{"d_model": 96, "tie_embeddings": true, "init_std_up": 0.051, "lr": 0.00333, "batch_tokens": [16384, 32768]}
Each number is 500 + 50 x the weight over its row's rms, rounded and kept within 0 to 999. Layers, rows and columns count from 0. Numbers have three digits each. The size before them is the row's rms in percent of the matrix's.

# up: layer 5 MLP up, 256x96, rms 0.111, rows 227-255, columns 0-95
# down: layer 5 MLP down (transposed), 256x96, rms 0.104, rows 227-255, columns 0-95
up227 094:561455408383513514506522481430480544514480578536440450471415483532465457452479561550461494507558516482567460507581451474537464596525483420503433564456640436454553479571446545534541500472637482539530522568483522470465446514498427606525516548529499552477508456534499502464407545510525491457
down227 089:483548516524537533411409431496541467547460524509438521607469460500424484467561587548492521464520557416532441418437599570562460457472458438541545526537526493517539448510517546464419470535520505498522440522524600577463591592461546487506413565496461470399480460478550553459548485429544515491
up228 103:558448473484555515526530445479537524549625507438527502449444553438477469493513452536451448553463481459492458605591488470509514500446544517516516520391539565543450498436611458527445399523488550404512482442467514516484493592421439508511460510544476568449455505499566532540444622415467528435
down228 101:510438517442566369562547479491568509497482501437533514524459554452492493553556465382595453534594514451526527444507558435548513441454502604558425430451465582458425505489575517487491439519474578534459479480507435522498577447477446460476495441571501491464488489521451584520565537572569465538
up229 110:433516436467471492497494561652437473515545470467598397551554473544515531466535458524508540469503508475507441532517401383464403514608558462551515503559501528474464467452518488550554589461538524451502528463480478456429495390459493503526572468517545583557596489436474582523517500543489532502
down229 104:463525460498546555504503468457518518463502408579513479497388584495515367462558511502470530511527444528508527499500500475525491382489507549526566506460503472491488392604581593606476484543420524552509454464517461428585569526490529432506439546510455442567564493596474516487490530518446463401
up230 102:588484560500489486521489521475467521532397435532585437370580474467475403522580444473504553481478483481437504477545496432489535510488487488567526571456573570511534490460476578464540472466562531494459593471416503416414456544462411481572545474422453497560493466543514601563549474463533488549
down230 102:576451463484462588463475588466538521543527453555449516565532462500527486537397503617466485478459442480460526486454567537542533457561418468458501541611458493513557575402516510422593569503537474479521494400573565455516540412541478462547470527452476461488539422464469587477519477497470409492
up231 104:488472536561469492491364493499530445500541572550543458458527582474544486458555486435530501484440412441499386514568538527495482414586486581510455506560518536513580558560507506476480522474487476548513562523396481571368451490513523560466427592467543475537491457546510518574389519544509447504
down231 101:427473539429471545510557543467482419386585478453533495453502564526476561508495498535572463492528513569494498418484556473462506504417490500506468523503449520480526480556543480490401554446460498495546502445580569386526542438451614483502474546440448532492420618517586544481516500425615445501
up232 107:541528525499510515472580522482448427568609491621496450432612539504535481465437443532488532487513524447455573449529578423514556532529598500529542482551504451466507468613498573537462408533515514430515526549513428431505481545403439456459480559479542538540482444532528538557460450388515502508
down232 105:398586488460422448530526531453561448455565532483480519461528522440458597568488580514481479458519473406496449517532578404429624543538502511469579480500459464457427512482517581547520563565480543486592510495525497475588438516402558515417476514532551476481453460486465550530499413449556500476
up233 112:540439505509591440563546541472564529458490559450517504448519486587503451457433494558506522423411500425549414552537524466503481493537526487582568486513443481522417509473521429549522488481537522554461498507424482533469521413473534544488503379374669427523535509500516534481411535527527488542
down233 107:457566588583564454458460563424396494496574514545484442435562510551408532484448425507475505550519567485465510487438526530497588531514465488561513479509494435515505511483385558416533491523471545526447497379471471560519623460509553490570430416508516527491570507441524396500474535526540528497
up234 119:465472488512603505446475460534484493495607612523397470568548460456467438558550549518503502520466497465492500484586481425404485495549553483425437561626508517533427518586519537576496435518488428453558513564456470547507456596498476532534407557557568483512495423505495487524559475493575463473
down234 125:514544479385502451521441451538562555558497547467544525442578445533476457453522549484515498460506501444473497510522462485472594536395536479391467399468510508503458510581525565614499424533487497502478492499515503498480478523425557524449397528508500468438523575539594544507591540531493372605
up235 095:583508403441576548551439505541545480478558557526499483533502459487553489517466363491512467529448458504522466519535495499519446574569462548493568488497502404543457523548485508527450335451547556543462542433497460545411462439554550579466562454527411501552492481459485481499520526569592483411
down235 096:389567492403388471579585532445417488442545480509419458485508504507491482411477512463518574525477614515516561467439624524590536475511537496477523634501498515559462526493496479419505545464531473438390518537465499465630513476517491454508446560533475511504543534481512513477464484505515455473
up236 098:550493521547478465546547532494482481461469532625481516408450492403574499525543532583540498513438465500503512567532429420441478511476472514461588480463507418447492483495529508468468403548581461512618610471518487531524462442525496578417559519423427508530593446549537540519526501530520530382
down236 087:449551527512512538533472514519468525552419419511511497471501556502412469455448528540454559487531474560542405555498530469443510522467521538373571577432454554570469433531549539508493527533412526529638449574497525418470447462450542524521432521554550523500544494361506424556523544473429461496
up237 104:516424508485558554497401504471451546638637471548480464488530504404507548457563419522494482509409567454436428457534502496602455422531540556548494565473475515537458570535479489451464404455551591494503487491517527544447497486525472523505462594485491613522458494558454502579515457522507525485
down237 097:486577496386594530533563476385523393522535596493583566495443536479500563406539535507486480504544496402480568459436440561523471487544491543440545479550478476461528539536546552521474504469531562450471550396464459460458537501459537472447470576608466526518481421546498556407527489466505533490
up238 102:489473426510469456469453557507444437508428522549560559495531499461566498475515511512505499373437538486472495443564487503507495515500468536604589553586539419590533478524484594550485572514519591527458557509431409481457482465458444449488452537380578539536492409507558517561474576461502484581
down238 106:538537491466521538667439442446567473510532491478491524509466412497577553503533530500519525493543545434526461437422565478531549524510520422465430464443525476401448564438483556418442554519513546508471520408515474491504406507440564470493499538419464473501509534513529508528532440652476533599
up239 089:500381529498548518537426480578420550610510596495464439488449500413509591473436479535459527399409507464548556467540454555479470572493504513632455475490549487446446544526457567504561479471626487499511489505450491482544403518510516553525446561506489562545437482475465479471560523458515550524
down239 088:479501535421480450457454489504582447415495459509474516487447544492511433563476569482363445516496541533509488452545500404554519561534452399483516546428455524524541559572531567509447497552463559525420525585478490555423576486504557491469610532489422511475562426545615489479456557539536454489
up240 094:406519507473514539472550461478526496492533507511498484480618489482476469537447472415461540510436443488524560530571522367454500483467572536531652505524425491521462550568467478536562489616544494503531520432551467492486514574467443572447460475572582491403496421474549591576500453450537525493
down240 098:428524564497503517548532443578479552531492496477487496492483478587451534525427525404544464529527510511571479482489499578515508483469530540640490452504544502529431509516486485430467551504468615554518505469414484438478478389568548368497435569511469595447462500480501501379564549433517469418
up241 107:483453555542508493491522496415466481474430558596514499429444538496608449500572496482485454480453499450530512540557537498537512499477560453486516529470480452510441550474556476472438545529554529553465581308433479520400439520501497580408478579469487548519590492505566610504545487577532514483
down241 103:587518444475465448513480389495502511489496506492527499399532578412423526492513519444537407503523528531460444500546573454494583439445524468487523574514583477479539492444578533481445471515606494570465526498552616558560556529521514422469385452451467539441432492552514547486547492453423541562
up242 103:455493404475461487520473477510382481536460488535519383474570424346651447505480537528492479582516464515548475544511481503491461430534505548456420561472546570520543390574525485496475410477537566488463577465527576494441554504536436507524454501515486493516516433511540583518519544505544498519
down242 099:474637505525405553502531495480477528462478524504526403631519533448543494482549450582537455549574541510429472559508483486560383512478551486376521547527474500472450576425585416463500517535480414494520476506569479505560511467536443533575588476410479454512475470485465507424474479534530530518
up243 075:565452460437556489475498440469397494486520562558495495476522535631492458473549566597484496450504478537476554454563456426498427565477513514492472543479581476511470439490613427542505494481493482460481466475487580448442519577495509440553506517526523562456461405451420510570487487585661481526
down243 083:539534474481468466532498526531535513448449528355447462470406472465518470568431394487437469543574461562532466510436510495496511594512488478522569550535442563475535585471496541512503549528500538513614496594445399398407497533560564482562515504508529452507475403584540494483537497465425513518
up244 116:482509482430577540467492508493469444567594553573464576458555420492519507436429520482528545501471483487521542586615503444490479542510593482584494480461579517600465456501419531625467433490599523468527518422346507508475524515456487456512498406495511534486531483509470475520532433557498522544
down244 134:501510476560508405455559543539502496587540426507602420496482491585416461470500511447550576449532487369508483475519574498394425469462530519472586523462455569538533424464558591497535560549563433535521600565523492500443559461507414506486446488541478502518479453498516407494465491551511541477
up245 096:451471510496513468544432507496402485504463526556472437409469527557523478469571412477457491471466522363561547491576512502561423471559495567541569531560516419469411430437525452520493552504612624491489490443539465511536486509456488548497529597459500544590486507524489600513501588483515484444
down245 095:494552417531538480469462501433561551440547439598422556377506541576467531483535558459597526519570453564471462571418473547487461460514446468535521481605472545475426443629567487470481475547443413534509460431502524378460506500499478496517483519512558427520516527528483516538482423459494490515
up246 097:476561369473517512518507473564478504531601446531555459574501451485561504567505517537508461544509407444408502537483495492434496534562546431537553481478536527487516557544511549481508375499502532559542540480523524451508498435460491493416519553484417471479498494347637565536480513397545485446
down246 094:476565560482553452445474444611552437429541643429517563471510504547458638612499429585474545483478460491472546540550533562576460477454523485491427538462458538505484502447452458551485508530472511462517458507419505462499486532531500509477545513537493470376571486540479445405454520491526421527
up247 090:535437517602535583495554512426478449501474598485475454465576565541525427406499422522453510456450529448486523476521494546369497487516520412551520435542479486512501417542478467478582477494519576462525539483489595538390529533535424502463413455476561613469485498476499510539617484533473490507
down247 090:477578484441442485483488550527486525582511423557492525495404383430527586551496471391453539497501479525508531560455436417480585538469555579544488455551558556537501452481478431590481454488474430460519464570622549465529479564445493513524547504495585520472545414520451521479460575423504501495
up248 093:592478589515540470501403460505553496511517541432459474493566414544461489469531530576598484495429494484473457476526519390494427448536475518463567596445557511530515373446451557470558507449487439516561483503442535469418518558483470506369463544440475464435543511502534562526514537499601513546
down248 092:497433549482575578495520528563398513476417489460531486446445620545473459521509552428632579476585508387541468489499455531471518490457470425470440540501517471473563553520435518541646450552493494488506496506480451456446449516519516529544517558527525460474507425578486474507449496418539443578
up249 120:493506480449500565524540519509426455588525501521488446480593564408494470543515451431516605513470548470416430558524548409520563370474495528479546540546543517462549477475476528530484380505543566605439517482484580536456419456485460502531442466548528531472491427493514500598504480497605521566
down249 128:497472596519440475513493487596432496557412510510557511461485587541453511541527425547482518463533412445482513529552510495454483579500536517461522496420487441447482457555535533554546444540482529484599457602534499428399454627541474591515525436514552480536466491482484375478540466404481535449
up250 085:522435470435588496595397534533520478515483465533433528467499484485483518449487437561577485556488426505509524462448470514480500478500597560596526564446474489475354562425466501520568511570508467495442582492527462485547517484483485405390532516568480539588525487401440532536475571465546533441
down250 079:560485490412495458401475437505593509490478498555480550554438511479508437474585504487639474523520515580423471537578438432441433510422364508536556441532512546572465447586504441568490529526442435480506461563545498540470501486458576524560505484518550530488555509462501460525501455537571467417
up251 081:506454540505499518495502375458511464521593485506559521481533445448510472521563480468492466459588445511470512534486515473457462662509558564620543426546474469492383518460531496503479476466434462463406491474516484416538550529476570574488552433633472501508503465475411506554568466446529488557
down251 074:526515474454473524470405657432486534483401595427462515508414494553505535490427524524524500453443530654568449477546454463512580421481520440495412551529463483567503430472513490494534526531569455477551418544505485522503438511517520484534430540464450505541505454507581511502489621487480491537
up252 105:487462419456552494493460572571516470542554541545488417434459459457561399460475431474507563517461477464574439505504487438500471509621507497508520559454603539557477471369392417485431590450507541537518469528544521461540535474426556565422472572459549482444466564474515503564512501481490485534
down252 100:414460452526462552489513550543520549467483393502484568577489494532595502496514542480469558490529594443540498547446462560607440518525526578483434445403534557534501500451476391385414529531513403496461460563487500481488515519399562422479577503527524522485478538532456572558528474492548436505
up253 086:555516499488523596530509670444451501448486543567496472470546538569518343552523551464515504524492447548486544561444407467457479559522463550567467567533421474542428472447591496507446424427520454507430517491521506497480477451504536358490468534575510454515480441498510502510537489455528544519
down253 080:501522470512456506514506411504539446463512487533480570496502483461506539538528535530487538466541472753443542517515494508479557509495511526512432475529550456503401533523493472485519426471413509517510466388591480462496565561448469526528588401503510498511485510566499486486353419476516455506
up254 108:530452378474518531467431491593476461584542469441540461467550485545521497425519547498511435541436451490522482471558470448436547490539506501554511549540597537575449448466533436539510532525520444475412623448514542509442589503561553444476364438589481513483556409510502505547512482520511534430
down254 109:470520459434473515445500588561449480461528507475457511563449466451549472468508520509533582453630447459468509485556572450525570528535453503466465456423510544413584532440615539574556541465523602523470505567452470478431458550547551440520570431440489446485524543578515453510470404443442496523
up255 117:547497513388569532530490473495470504580457480506526447479607488535510561463323465537554508507464457452494551506487480475518556407514471495534582573469553546545521411447444519530455497528450465484490560590541427506477620433475473439503492455581558542549528451501571569529513471496501593475
down255 114:482384480580462437569598481452572463518454503612492418592472483476546531483520514518512512431513526508442500484466483508510526517495437516476433465523530469592528463465539519461461503473537434473462407569637576405548511424455491501460474554477393583458535501484522563541549489452563542552